config.yaml
hidden_size: 384
attn_scale: 0.0884
lr_head: 0.00552
Each number is 500 + 25 x the weight over its row's rms, rounded and kept within 0 to 999. Layers, rows and columns count from 0. Numbers have three digits each. The size before them is the row's rms in percent of the matrix's.

# layer 14 attention query, 384x384, rms 0.0442, rows 183-255, columns 336-383
089:504528483481482502482534467505514519523488493506505550498474546542508477497473498496592515530485485527494479451501514497510515510477520544515509
083:476487542488548504513489499528484491542449480504500533511480479485477503545450517479485496455488498528458479499518528522527462449461480505509496
091:523513471525507502480489486502534526518499543516490502497504527475514499473530513520492548507503541523478487508519515505467482504480482476528475
088:520476522480533472557510495530516501535554509511499569500468479520479484501473509491508484482475504476503554506500474501533508491491481529485483
089:511520463515491482471481488494557538522484524499489471546524471509506510538510558463465498501515492516557554466507513486529499485504500506492511
088:509491547545488481421499536506535491508551536476486495464525509545475485459496559503497486474497542492517482492524506474555482479496524495507494
085:498501475528499460524511503492477493490477501459518552501469499512479510482497504510509494512538492535454513491488460451494474478485512482539495
091:478468480481481533489549473490460470519491495520491503475494482487483519506511506519508487495461534469510501502501520493522487532539496479517491
094:465442537412504477522495524449487461489468486533531515498504471521504528507516480529547521512490486497433517500503504494514479513557515485520475
094:493489523523496539507448514517515508483500485511485573475503545481504550529487499531550531531513472461531463498540542498478455468533476520486487
086:485518515488494512516541494485498474541518481496523489518475497469503485507541538518484478468523466519482507501478516472503475526557467466532485
089:484496519480516473534518546479527527486534512530546506487481483482511475501467497550514465561506542507536515519489468528512490501490503492557513
087:484513501523487487537485520488452518515506492550495471512505520527496498490483499531460533495464472478509475522509488507522495469496508539499545
093:454544507511482483513497519485515478488484423502483494526524482506500477520457467517521541480529529488484487509447534483499504491500480504490476
088:523509516488516517487478509470514510470483466512496513547523477501512520475494518496498494493510475509519457537521500517501531523510500494494530
088:489490482501497530519483473453500500493505551479500489527474485532500515491467517498505507455553491466514512489523525510507521492505519508491478
085:523530505550498474455496513497538512508485464523510570527493528502497535528460513508482470519436542523508497488533471470463518478528507516488505
087:525489489487512515506471546529509497500502464474440570527459534495527459543498509483459519475495549514479515506520476477502484514464511509538510
090:476510520488501503555506524455527436461515473532489524453525535462489467460532474486520524508463512518491497501529473502473493531487441515506502
089:472497531541504474498488527529467475533519473468481489506469496529526524489513545470497512475516512507503472530557543502518536522468525513506495
082:479489502493520529485475542464467497520495495502490491519538512491489503487481493497501552490511518475479489531528492489510513523487501502532438
092:489470465491483479504494464487479497486500499508505460521479493478471506499498525552457481516501524492523498480511540494503470513539530509528534
089:521486496458487503533494496460486536506507493543498481517515477481538515515505521538516481524514491496533495510514541514505545492541466504525484
088:483500534501448541496436504525514539540473520481514478520516538505549508460536490505472490506526491505514505526518486477492498535506505489475446
090:499461501533501505507502504480491465482512534490492546482479481506489503521428467504465514552524479523474540498532529524454536511482523482536495
088:474508508481492460484478475557518512549519466537506505501521510490502477417531494515505545497488502521487501501494510506503542524469521507469531
093:472493494496511512488517475500518489532477518534488510525491488486487516459472495490476523518515538516552483531508494532498489526497479547465480
095:510498520521500528526478503494493491503485483485553508492535541528499492516501552500554492494487495550477528483494471529451511516496541470482486
086:474443507469526489473511497512506460479511549491482494502510487492474486499482464494544565498491475501495469528524507518516479484494488515526471
087:475534495506523552523487483482515498503507505536509467498541501506489517475552532500511512485507521485545496518497525499529448527499529516505560
091:475503491456509481509493482529496495524554473466503492513474499499492448488446496514488530474484487497503506443477455517484509499498483493472529
091:486544460504492557501490502512501500514474479497448516526508527508529526521512556483511550517494487512506453504534477476540486485550529508511538
092:512493491490460501509514503506486544485527465535479480512529495527500502486523483516511528477505517505526483507561485536496468518501529530490514
090:508519526518514492509525491501529505509472484519496493556487494508498497467505531470434445501518524531501522510529482491484536481443518494515529
097:487498499530511513471565483518521481511476525512541481479485487500472497519532521494532471561492517507507491473485459545532502491500474498520522
089:543477504447509552521476549520568489495555482458514509515501525506489522488518538485469499519498500471471504509511435467528517483443465508507464
093:515516502502494476450506498494507441503511527504532453443491510437545542521537476489504465505492504504512457530514465471492467488511496485458514
087:468506463490510549470474497464518514522507465518506520485470535537484483504511493478491537529529525468530535493463515447464469550514469523549483
088:512510506504472513464506520498503496477487528442531525512559444486514462531515480526492526497495495507470478484477510520520439494514489473506508
091:474548488515525515489484537542496504554483486518510490521463473476542479527506494497504497457474493472500532445487510512550491499480475467494458
094:538473519461519536462488528500468493493465478543454503485500506501481506521481474538477549534498495472477500496461490523475497506528456503498511
087:488461515515497464544497488499493479456506464435486543460465517468460534502459491499539494506500448528540483491479502480496509530489492520485505
088:478472501552522470457503531479491518478469528517490527541483509541510483514498475498506508483501484496486448494485503534487454489534488490512546
091:496518552483486492491514528490515512518531446497517530489550539509509522489507461479513516547483465494508507524458472501502512457499497500471476
086:505571489492518508491494546511541497472496462593484456486495524507491507514488446532509524470482528508533506543497525465545468511484520520493499
087:519495517530487519475484518514531482517472520525479445485497497481506485521491568514510521461498528463522522496533484516500489486534538511483498
089:494526551506490489516482440504476506489513455515484480487525511535520501458481492512534503489517514485511510524534459485492541504500485517492479
089:527438532478448451481487471510501521511503520522464467513557537548483508478495537466504530468493491449523491499504542486550527503523448482510485
090:482539472498461542512513470495465511505510513511529472496493494444479524562502493475475497461522509481488488499479531508474476459563500472490516
092:542474507508470510516481508533549516484470504450512473535515461545510452499538484515488475497529521445466465509490488518509491493493475518517500
093:531520490482496512486505490489538524477475491480504511465493576538489521489492501526478498519446518545493493511472489525566473487463527520519488
094:548498497455454529487474471494517529483540470517490517511506473529508500492473484534516501511499525512481469428546515472502469545535523490470503
089:515495488501517478484512495485503478512473504456514449538542500502475462468482494528510493497534495479516528494500454514438478501513535506498517
084:480516542501518502492485519480517471527558502506481503517499463528521483530498511487492484449489505483560511521497515516482486505474462478519553
088:473511503477491487537484505528527489483499498505510474525483532500466458480514496487472512496516507483489503506537483543479486532481485498491513
090:537516484511496546488484492492502550562508457471492518498495475496460488500480503482521507501533485530502521542467530515492477497475485497511507
088:530509493467526583483532531485493509463506465492499439528510497509485484477475506475525524482534495545487491486504495493486502492487437495492540
091:495498534489500499499502550466502494458514497489508532524534457548512502523512476569481539467519467488532511518520511506463488481486520490495527
090:501536494493475526524486514455487448506526488517497528526517468479484468508489464500496513447499512491530498507487522537496422494552529483494486
086:497488512533532524502509518502545516503485500474539487479510486507510546498478466504493461528457550500526527483505481506515519529457454492507525
094:488494502536482529442492478504522522499458486462482463546524521527480481518522509514469533509511522511474549486477479499514485514478548543469498
094:513501535451524541473469468510502492517499499472484513535510488524468492547503469524502457472469487489518511495515492503507545485487484500477444
088:470538491503480505465519503492483508526485493507499505511481481509470465507481512558516543520517512525515527517503505516506494487487482489485493
092:449468524489508476498524472482502477497461505520550492507472493523490499502472477527495468533503517494529554518466488507481528522533523472550527
092:528446482540547512522507462491520478509552455495535545505501501493477513510524503508489502509512493504497494504479509497539522527506497535495542
092:490505514520489484506494521484487490521548475433491551443496523479463488499521478550476484521489483509532509548518480467536475494516491524489476
087:482493463510518520533481523473500414527501526529464472483513496520432540478540520523492493557487529469511483503503454519508440461468509482546514
087:518515476483485475482483481467468502482494524486496499504503485515478496497482528499523516491503515443576488516495517521534475487453520489487472
094:513432518497561498483561515567491493514514539523489495523523501519517477490483520496473506469494558536540522502507498495524473530508496526497509
091:453505499498481465538540495482497453468526468536566479523509496497482505505500541531496466516519535497484502492499487513509482524473504528500484
090:516534479463479500501511508525444462507483471529504527464542464507551510469490461506514454510508507516499502530473525502510523551508501486472469
097:495510520534491466486512522503513477514472491506491522533467534494495457488471509541527483532522490503507490460498489510499522486460504513532475
087:500520455495516535513502547479456525531470525477528452457541473506470548487507508516519514510448475494474471467517451468493496527497513516549519
# layer 14 attention key, 384x384, rms 0.0463, rows 183-255, columns 336-383
089:489520518482493495509488519512514541479521466477487475495492493473489497470522490486499506453553509515516458524485477515510500494487475504458547
081:444477518486529485488449495535513508520524516472491532519465485493491508535487478545510477506512494486477508523465489510466493553470463527515473
087:479455497519474514507529499537515514509489489509484524498531518519533489544470521493494530460485496468520504468576533464525507505492494460556486
089:489501515495570497481500519484503521475495536532481506492513506470474527507455514474490482460489520473512505518535541537485519531487476511518560
086:538513505487481462483468494513527514532505491494483494549524508443544492487523495499478467502504495510522513468466510485500485502484525482524503
082:529486504506489468495521521515533503459494506465485525513499510524530486498428480521490466546491489502477539526448500492514526487517527526541528
081:528508495458508551513509525484505487489519503465526517556473490520496500494472518512498524486507466534468487478477499479500513547536518468547519
089:514478518526507528506485528518502485467513499539493519471485526498522495524504451493464509503481519515481506582499507482522473546499495546538509
089:466479504495549488502533497489504501498510499492503525491493553526537496500501539531530483524492453504445501548469487514520512477498504508457444
090:519449500543515519566495517520482479456514476513511435504475488531516545514528513474511527529457536494529463454459535527504506471518460479476487
085:491452522532479493517498542464521487477474496512536514460500506453523508534471506504510471493527486519475489478512494530478495495515531462492483
087:500558487460530537473438508507522491493534545491475472497523503492464491496489459521530490518487479518502468519476498517495475504512502484518501
084:455478546525475478500510491478495479473515524479483464496492465441495510498460501520496500481501447469479527479509482503490489462493509519510493
087:490560530490503531527493528488521507529524454461502487484498429488526512454485463579488517517481458521483466550495489493511529516526499488537466
088:469499504476515482509449483526518564544482493476474462499465498542480500467459468466460468481517481483523489488481512478486496530493513494487491
084:462482540463466493515492489489504486514477530475469517479474500477505522525550478528509482523554461494476448476520530493504522482524513479496471
080:486530522501534524532522472491478511525515491489524475554480538503481473532513537498498513478507516499523491530480476523483464475506481512497534
083:484531520469481525500495505504499456489486474470471544518519533437489488508504504502503525510543509510499479500481488514481487504539491475460512
090:477479503472507529514484509471473509454474491514505465502513473486504493471489492491503519511498507500517510504496468526502499519476477521517520
087:505463490498481491506536502505520468508561492484495511486466466529454512483470524500483499517515515545483506498510491510508516472494520509533446
078:501475535442543499496519474472429503502523514474462508483531516515549467508490508490534498511544471513478511542498485503521495517532500507484465
080:528465511493482486500523500512511438532470517510538495496487519486489515535511536520502481523483474546500560441537495490512533490526530510479496
087:503504532444510506534510486493506533544493538503512511507539553487521522499537516499497505516515459517500491467536500477522511494478445518526453
081:505486513506484484470530512532498505468555512489483533532507495504502507527484500505465510493497549518528495508506547459497462495529481515487430
086:462543456514510517508500550477521441514498549522503483495515532503515471555475509477474458523466507501459493499493501488510488499481470521504513
086:503492498477484492550530477532513524507551474453522478505514532524546482500511535442522484478535506496506508496520518477471487485543554477491526
089:545539506460495532493536526503523455499494548498485515506532489513494480465494508488469528509486466501504554506524518495496520527505494507477492
087:492490494473540482490548503527517536506512505496485512518497553504549517545536496499506473511427523510519538513523479495475494488485496514498482
081:499449525523524470449499510496469497470534549488491485450445501499523528555529504489522490512493487534466493496462494520486490537478498467483502
085:509505491506481487497494497456502501477472474472450451517519486502503513463502527489488545513477490522452500532472506482499444539498523490444491
090:497544480518452495441491539483507484502474487489498502474482545506538501516474512496486476528507478502488508453519491481531530534497508518522522
087:519519515521515470517492540539553517535553519497531516511492531483468525455498531467479533515474478497509542507482490506551476499477493450509499
090:514476507487484513469522495523500495504494494484495506529478523496507472492500531500510514531484499538540506511512500477454506539486498496486499
084:485511514476518507523512488507528539463535489468520473471505512506500463468527475514502497483475497563494551460504512509466513500481532490507504
090:482465496487503517457462533469478469497480554456498503543519489517542470504508516472475506476509460511502552464500477520517498516478475473538505
087:520493507498555470500517509507511445475510483530496490512524502503518529488479522462442474506477511508501513510511503500520491487477481512508492
093:498550523551469538511508498516510476522471534491529478528492511486508538495462500502522475477504519522534517496481469522516468506492528526497546
087:498455442482454472507466515456499484494462534491517508486504511507499516489522499483505512527511530477506505510491503497466492545535527476519502
084:532512492530510482517513487536530493462509495468491512503487500479490516531458484479468435489518500476519485480515523491502516453465527527493487
087:462494495470500499504480507504477462505510433480482492469498455450493469559497555472518482464461448524489489491520472489568539459474457497521500
089:527478490524509500493465513503470495483538489518496478516496501499521473523487478490505462486482502505515505497504494451476504453448583492495484
080:504512535540517494540515543551490498486440526481544528496493538518465499524495494508497511521499478523493514483519514467533505483510533515549503
084:519500501494453496508498510519527505506494489498493496508457462482523501467484440492512501440503485492459497464527520502523489486507500463511458
088:493526528470502496457461455529489497517554513485503478501505503509503545454459481517501484547475486515481536501487495502478510483451483489479480
085:487517490513509479493472515479498481553492517535498500527480564498533507470484495511503513492488526497477480476506483482516502527533516485510458
081:527488473489521554511527504468464480498518505500490517539469524512485439524467471476511492457470523486542520492520542491523502509518519511515504
084:554480540524507500504503444491473504520494454512509491458508450501535485479525559473477491526489489512501545516476461487479483555467509480491494
085:532535508495494458509502522518536486532516563482511486507471523486528517472472498508456474471499550488514503529494533509498495524533493445473511
088:493494463550493514502539507502478484484513461506488462513506506518505492528512503501489526490517540499468466534529478522493514495524496465508529
086:485477465550475503506539473529487539474478508494521498500533497463490543505484458542491492512504489446495490501490481499493531473479496515477519
088:475486529459531495512464483496499497508486478487510465473444535509544518495434517484509456451501515504502520519518492478533479494477538527483491
092:503465478491521517480517457509496499517472496521512503515517474559465485484494486487488491497521489551495495534492451507537492541511504489498513
084:509503519508495471538457443557496469501491503470483462463522474488516497459506487490477514520506502486491483463526496533491511473521508474534491
081:533503556529487477490505544519509491480477540495515493464543479513534510519524526460491457462500491486513532540473547540512508494502476485466506
085:522502503563509498522505463469512511521512522540512500522504517506512480497504494520509540528519540517479501445502527537501481562478486454493535
084:508499536529505539462479549458487481510486496529522502534537463474494475483540485463514511528489504461528498542492507508490481486528450474500495
084:467523517471485508512459480464504519500474500470484511501507484474519479445484498528489498506506534529460499529481522504491501503481511514479498
091:526518519537432495533490510505501533514515488516524452510526481504494473521467517490493502550488481481527519495508536520515457554483496473516527
086:504527496507552507496513508519561514457508478512474471495494489451533496464486464534520428464471457492539528482521507524445520490499536531480460
083:516481517507480517453501479508445470528518511512530495544491466505480459450492473533504479504540496524472540511478476550495483481467500521490531
091:521468487523496517486481465524538499510547488510478478528522530482478526520527484488446542491441522517476534446488507511499524490473497472524485
091:538498504521524463503536484452475489482521518468477523510521482537495494483463505523462449478466486503466502525542500476504556466487477540512456
082:480493473502534493514480517506549509474520456492509498518513530524481473532460494518498462534494539531513507467486462478478520505490531497473527
087:474529511509527559481476498506482486519469480498507505527494494482503510524528517496529535521523519475498528518507519506470550499540459497521539
089:476463499506484503531485461476490499521503501551483531561489539502485514505469454507512469505477498497479528578523493463510517525510531499511531
087:490513483496528514521495485468436506452520455506501471441484477475505487512470514500541499506504525515530511497508520519482512493472486512474504
080:501493498493517516504456470532545460503534513507535501541495495527542504501515486501454526524466518518492517454509481476504468467497503507493515
087:502509498494529497511479562574484502446514569477499521520476517519451517500507478489538524509487470478533483486507495455546489485534516477469502
091:504454466533508466500446491492550495517504517533521476519488556548509482469495477508476544516483541543496524489468503501535533522521505524531502
088:489520487525538489482522488456526496469544512480550476466511494464480487512482504498532518486494528532509473502511482530519468520477488517497534
090:504499456506476511487474509487482505509508530515502466475506490539519544467465449486551514470516494508508481531499470489491508505524451517507501
089:498503482486515492502473541485473512517508479481503520513493496477482481527489448498529532494515465510514497510491536492504514509486525513513526
087:515475530484485527555494494506506502505488527517507472502491481492502514522518531498463493501488463494478500515527456465507473499497540479509499
# layer 14 attention value, 384x384, rms 0.0467, rows 128-195, columns 336-383
094:529510543474461510499507500517486460521554490546479473521487458532494501502494470505490512490500523481507477460530521541526508492488505490533519
087:512498502486526520512496469472523488493449466494525507496478528532478462471532494517501502524502450513468507477507508524442511488469520497560488
090:457482499510527455484480470466534517495511542483544503467490481474475474481516463507512497487493518498460486445514526488488507478508511447449497
087:493518501488497484471483476486522486477444474500478494495529495516470550497516518464512475531490468499510515557468519482486492534547531522439499
085:467520488534525494477519527461496541498516523549508518505491491509489443542537490454475509468504465504525521488514503467448502542486530513490478
084:521516464539492511465493497511533518511494511495497475499491442521526498494484540548526539533499506496543476490477511473507482473450490482544512
090:526482507467506516507509541469494475483509497535498505499460475463472483458512507530487492518472508495526469487516518515491534513446522487511490
091:496542486501487484499507480495492506519514525477507472503497530515546477490518540497493505463517538545521485522491489509504484486488481552522475
093:518516528474513522491472505540492525488530468462517438510474459532488474515497490484491466458529503489519480511503464527529479473528509462502505
082:554499480539477488514496476537526496494496510501452535518540467543513480489471497480490497493475539470481494485492441488489536476492502534472497
087:512489496470521528485502504511482512513557517478523511526471487474500473468482495508494511459465505528491480459540455502528498553530489523479507
088:518505482491508502505445467465479510498515488451492454539463555522512501491495526509487496527483464475510462544521471521562494476502485513504532
091:501499512547489507517505491550515496501506490521470464513475509499488506500540520479529507480511519499510515454465516493481523484484509505471514
094:514548521462513520470533501436460511496504511522517491519486525486473495523527490510456525514515474511489532526488485516518515489482473500505498
088:523519508510479504475521463504511479485501498504505513532480448482476525473545502488486530566480471511451506548507481483491524511497490463529501
090:493573500468494537492493501535462533505480537472477509461457506514481460464450518454445501481521480478501567483478530489493467508466527498458481
085:530502507538507489486500490504500551523433468517496534455516517519513471482480525500517448524490511473503487484527542510496550510525493503463507
087:541514509483534462493480553508464488465520496515468569509521526524509452473505472508456443525447469497489520486501493494487499539508521492487462
093:558488495491532528480500519509523493493506491506532529503501507499517494454506525520486511521520457486490497500465459448457495487514565493540464
089:539523529502540512487491504503517476521515550501511468471503513472487497504464525532478477490520488476510528522486476534476469547493514524504509
089:462509470509508518494451544482517521480494527520535496500524492508491491480487523519486524499525527464533502497478475525466480497503514525525530
086:522537491518498541455479521540473529536505495456513456505495561512513481464532512461504475513483450513515485489473489548540500517536459472527498
082:519488467522520526507508485492509502509481526474531476512473516482443491475477518483529451510535510509479485503494501498510488481522519450451511
084:472513490512464463493515458502503461523509483496510489515516522514509502492475542471463501474486521529525542510511518570495469476524488488529536
085:470528468490533526446528551528478507499503505486536490541488516470512502496483461499522514511475561479510522505494508481485462484502471528501548
089:486483488495516511509494544517499493489471488509515535481542455514527486494492551491502479508490497493519530498519481444526464517476480478543457
087:453538534494504491491497565489501523503453528538476503498444472484521475513486509482492433503469479494500479521508492503500501465504477499514518
087:535511501543462499535488517491534514481492516543517542526502529506495489536505526521526506509520488464515502493502480510479514532534497488492517
090:477524502484483461492494459508529519510531494487538474480463481494482486451487564474514492484490465499528517490507505525498524490467519479514501
090:509454509496506541469501537504510537554494482514522488526494462466487490458491504477491523503524495436505497497513513486472502451487451567493540
093:504524474483494545513500485511477514553495489434462515487434502522527508560534511478449510463508486533501513512477513487512482471549503465490510
086:516485509523504515451499456501511438534511482488529532481484468482553503507461515530525480478483498499464553539477455507506497495500486523505509
090:476506488473541485474456517490466504528466478490471523493502494471466478490450520513557520516548508472501452570517523470525494482498472514510538
081:486530492484470480518535512461495495485526505478535526510508470489489507569535498470509505502534468505491527482494495502513477480510520508488483
089:502501485475515481498530480452541490471524519536491513477489483493491491479508479525516472530471474492502534460500508491524509513529521496487521
091:479474530486490519522479461522470516492493487517496480503497529465476497508557512495462473514562478524527494485489494526532524456494539485463509
095:525482472455543533494522477520489476534510487470482526462514548496539518532471457492524513503532458494551537489496471517484499453501510488503468
089:493498551513510536481483500532501550536509499463484499482477500492524454526506492534505494544498474542504505492488516485527511504477511511514496
087:501514519549492485500482553494481540508519463531534510531513532484506514495475450495499484507496524483493498543474491490497575508499484478462479
084:475452500500451509530483507488477490505508523482496433497506521459518450451473517527529534498489485495456471488523453501535486477495477489478510
087:518520498541512491521493491499502534515523517517483518501528513444488527500540516467525519539513536513509480515468475539515495473510469465448518
091:501539510490478492480434477485516525511471526475489479467495504473496492523508451499485479496500490460488481499444559469493506449507494504532471
085:479517486526474511519504468421517479504488490497456485490476505486461478479519493498483504539502488480498549477501523523486500467498502488488482
091:532477463499548479499518511490498496492465463459494506490506474525485496487458534524510511532518509495444471505561505509533485507498505504509487
087:484513485488477520489533529510496487492488502488510479443493478543518490449443478503488483514528496522468501483473513535469514497502503534503511
088:537472510525515520519522494479525493479484500493584485491484538514480480476498459458485538486484475532504493479458492507517555500509551487489486
091:516503472474516491474499521523466536494453498506489507532539558513511496496533495524548484489475523545487495500505512522508487482564469442446554
088:473495491513494461541474516485477531503479485490489497500504475513512510504495510481519456544491481512516457512464512524551505514457506530473518
084:567500503518552502499490489543508529488524474472484515508481513527475525508515557462529501525505492539527514549508512474525493463501504507465499
088:517515491485512469512497523478476482513533507498546472539491516479457542480458457505495506480476479482456460523490461520471540514537502532489473
090:515489488525545497484517508487495475509506517499518559528517469519500540498484505522519488507466507475503528518523545489511471526482544532536508
091:501494507524485527528476475492558523490532497482466516504514480545497543551519512533513489514512519459459479507524462513514510509533465511468509
087:516447534488480485445489514536457493491483482448494517493518480483515472542489515524510503499488506517507520501508511496514527527514502472490493
088:455511505503538517499492535511456488455521522495477501494518490547522504501472471501493505517536527495489516483473475496459511513507524506548471
083:512497476476451533540483505481500470496481464516500506551463503493491513533537527526519454483521534518501508497515501538512510526491510494497511
092:488496480509514523509516516492452510457505528452514532540538512555507510523513506482516474462508460463469476492505470541482532535512519537481495
085:503533523482483515483472474467504509478448521525503515494516485485481518496521478502493514517458527450432500504468485538476510503538552459445489
088:517474491507446466513490508547475518486507507492453516464458514530528465482529469450476502509494501463511490509412518503513504526488486507442499
094:516460486523509532490467476498507521507477518541562501509513521476507475487519513495533503484540549501490481503495481470515545485487514444473499
091:541488516496521491480452530541503490491515501482508530522509498480472470485508495465521496508508511493458517532509465535474461444489497529558555
089:457536475490479492515538495515492522451446473453471493494497482531487481481537516446535548485494482462505501485532535496475486499473484511488498
090:464511497479518503496504549515501448502535545525470493516486505531482485479541544485502460504470495473518507498474504463499494471480525534461506
087:481538473529539483482522522513504520513475535471523489539498466482479475465467500505475496484511538505495519523508515491561526515504482488499470
085:522459476480521506470505526566528473481503448520495519522468508494530492516525508466509497517504502521510521509497479528530529507495549493504439
089:528527510488537507516480536554528488540477516474508499511515508508488515528516522509498510568520511510503507518484512503460513504472503476473513
081:469489498475524518536466491481478500450477514508495517501484524492516505500535469496548526453516491502538478542481497490525511507506543543515489
083:519525481511494479489495495494471504497524529493478506499497488502486505491489533524493500491419472506503497545536436481533497461509512506483502
092:482471518511448531490485529520520517531499520483549518451533487479478511498435439469471500495509478483497486508507523537496526494471512496562523
# layer 14 attention output (transposed), 384x384, rms 0.0559, rows 128-195, columns 336-383
092:507513523478500494497474475484508549519496530497542534479488519475469504499484496499506496503506483487478526493517505471491499482517478503509490
088:493494479475520475536477529476448531519541514490496544507514508480464555511484511498501519507471543494505504496520502471536529499509488453473499
088:528510478512475520471525446468483486519505483505477509506497543488521508514536521500490482452524564532482477567477527461490526498525498492589497
085:514496534522483497538494519530493523465504485496489490506489529507513480496532489530496521469555543475512483537506514494537515488482460519518521
082:504502463518502489501503505532507473501497468476467472457525502497525560450515524522517481506514520509526471460448519487535513455503504497503477
081:474477514472531494513503533449479504495491491502518499489516525466518527501526503523488537469472557481513467480490519519502530521519522503465526
091:512517531529493528489512504539471504510497511489548474525523494481490509541516540485507483492533506494496557497490512496482431495522475472468492
092:524470517506478512529510497520509538519494510492507544494510480535509529547532504460495502502499474499500498522501555512457511496480556443531499
090:529534521545477501517515531486545494518479525494455552488493498508507464508537477547447526482550553495519545543501500486511477480473539482521523
084:476503515448538533447527529523504487469516499522528467485463525499532471486529499508531497501506481516510497494488532505488453534479516462504521
082:463502527486461497532518516498458468468464501558523546477576516480517502468511517541500514586505523460509512484498543487473542448499526501478490
086:438515494508522509472557555504504509492490463491513524492491454440487496493480478497527504508510528508503507502489491522481514520534495478540474
089:471506481472526469549510493468494498481503499519525523476508518518463516462507540534495489501542518470500467542471463511520518531462543531499529
091:517472527498531455514494503551511432510472498503543516468482432539529452455503474514516466506456466451515530492509507513471496490489504491485506
088:472534505516517493508532504533520500439500474512516519460477518506525499487466460531543467458526508478504466469467510442502478504497508471526478
090:518455515528518505488496526472480513482535498503512507557518536507522541528477505529531531474502532554517483529532492486483513484523511478547518
085:446510487493500478501475493523479521491496488512472515514486521463452504494485448532520546473504465492489511477483490493484484492550513490499497
085:494518504490567514489522479485530487484487490526488473508506480522524520509513531530492548517513474493487494497477499499506533497512500484532486
092:453490504504487495508485514535476498461504502497505476526514472521534482515462498520536526512440511488482493484476532492565512527531504514472497
087:512507503554506471507501549481477505503499497479493540535502467560511472491517526493512545496517545512510470534530524514519465459473501477489508
086:525485517489483493528529476527519478504499464457456503476468493519498496520542475451524549486488496511507476466552516519521501497516484480479486
087:464484467487492486542470448487550504494476510492523514517516460513504474537490517518490480525495541480479517494527518487495522455479521498484502
081:468507510511466488446489511481543445508506469535486504528486516507474475480529490489487508499486509520480482530505477497509468536469513499551520
086:504511532491530497542514567522517538464502506474497506519491486512545484498515484524504543518524551493494485506492503451537495501446488446520461
088:498506506493461478555523444514513480520532508515473526507492486562485486524483534511496489492521484502512463484502528501513521509457514477482485
091:500495499493442489494488500476503480509536537497475501530494528494494519521490491523508517532514525485481522504472528539468531476537470513463508
086:500478454544459483490486500485522485460532519454529487498523536527496509505532516513485521476491515493520538482500481522484490532465518524489511
084:475471523458516485477469470499450483524485468520488455520491508449488487477469462512444438486507506523473484493505510484490471498465512502478521
087:506478512474504507483511523479477524489506532517491491443536478500510516522511512502524510487468518511509497469501535516518505508505481521447487
085:513550504485506432506488478478501505438508505424458495469519507534487496545504490493504466494485520558501520509484468539533505531528551503459443
089:532443511506516482486518509496534565454544515499493487493503492461488484465454476484536510550487500500502537525487497504480499494503507453518477
088:495538505486523475534526521517529495540489449507464528509476504539483469469473510504508485482513514507502435472495520510506497547504520475529527
084:501489524489494495511551549528500544492528483509499499525505547496516520491503467500499497522473495534513511484489485519457518498490495498485497
082:520545513507490554480441534477482518496490467491421487471476521500544494481511510518477504505516499458501516505548481515474505529545544465524491
088:489489519520487546541486513517470500503467466534485487471544526509506468494467525529515482435513572489447524497499508462486534514482541500468496
086:529519494477459473506515508502487464515506566486523510473489505490492504516486521489484507512471526490496502490529464503484469499504446487515487
091:479458484540478464522526484448489488476507551505501455510510480474521502513481540540445505465498507475487481476540459519524501492515500516503536
086:528495484504486457457515490478487489486490503499523509496533510526539552466489548496538495485509500480489544475511496545489480499529482521499480
085:459564553500546465469478464515454494528485517501527520494513481513560456512520507518548512528502462477483565486528534524478482487515535530522469
086:445492457452508470481500456479478511489493516506493561526501464483484550517494515484487450501506531512526474521522536539471488491458513544547468
084:471486492467504542526444517444479526507469525500522467515485497500484461501503481550504528495488508455499509507514542489496497522535486550518485
093:529449445492525495538515470476500462518522453513507459524552534494465538493519484484481541470498487518484496499519467510491503541482472543526504
084:497496498481452562478538479560525500501473512508487473494534481502565481520507521505493494434496497495490505538479505527497494497515522470524468
088:440517535487493487475463461507484476495537448492530558519484514492503514493481472519461489529477471510530501468441473507450522512515510482536519
085:497478487454529491502483502502495488472521524474499491519515505477523530553518541495510493469480561466517490488505459504494485532510525447493543
085:494473492473450511486482548524497488521509486512444542488515498501497525533495533503484436548513506448505484482530516468453485477518499497547475
088:515485533524514465555511476478495505520516499508512544483469491507463438497484496480466507494531509486478516503485484480516485540454530493558511
087:485466508483470488475487507466507521532502502511495509513510570511436483536520512515529528492520491520451527495528470531437524532547490503497487
084:478449498488506490525503492467495491528457520558492460511482484521542490475495472533512501503507485508504483527492519524487507527531522495510532
090:464505510521512547515540518506493488505461510498492540446507514469514533499549543509504478484495505522490516509490511463511475503491534434487470
085:495533483506523498502487497536487511471500461489509467520540493472517464501471520500525532509516485496501482469488503488508517521553489492502494
090:525496508497534492448518524536443504495481479537499458483500477491511472458502494468525477504484505523558546497454528489482462498442507478500514
084:495554519556505508579503473461519497496509474503497472497475467498508514459483470472505466507533530498486489492505501509508484515514527504482495
088:495522500484489534465528477513520500522476505488515502517468457486491503475473507538467486520466489503505465492475528498527523517493476458458481
081:500523478514529503494495491462511491504511513483484515530556513491542517478512515467487516539514473529527515493485472498475504524494480516531522
088:535490511508494459504460521486516509501494480523494478469457488477488494498482475522543526498520498504484447562489520487504496482498512493508512
081:525487493514502467501513490545534539506526472500530479488479514538483480485486523478489479495542506554502503482493569445496491485444496480533513
083:544474512468478560528516477486500478504531518541513471463514488432482505520480539511524536514519552514526507517538487513485520457490508466561507
090:496537525484476462536513522482470466522544502502481492473503544504537507469539512512541474516506508512532537505531515514515420488499513534533530
092:510518527496497480492528521466489530463511488526528469512494522488526466503527504525508545527506524535513505494505549465536517520503509477463518
089:548482523523489514524487467511526508521502460496491451503504508499508523513447488530484525480528509529521461485457501538529484489509549477521498
088:498524512500493499503487498494525556485548492523512518496514519487520487524479511523496525512526522507470510540487470487509508524494533480484531
088:495450519514508552499492502498484508518544528487474490477504497520495555532527505480527505518484540463525496507507490522486471460495477524527525
081:496475501509470513529513473458510523505512507484500512479505496463498529481492479555517514479505493487457447459495524458502477514555460517479475
085:512461482515466545542555538463496523480536494525514507493459555482516531468471499504518518488466503488544516480508497492511534483492497479500513
079:512496509517465523484517491532503488488546473484500449482475502495511470496474470517507483485467532489437505523527525529507491492488456494519479
084:479447514466542501510515491496509481479488488511513514495505500465462470490507474508513517511560531505505487544482502490495426511497494499500472
087:477502498556530528468559487504473490456524485516508462506486473504502528499553533513504490497462493488482511487505471499494481484503487471471484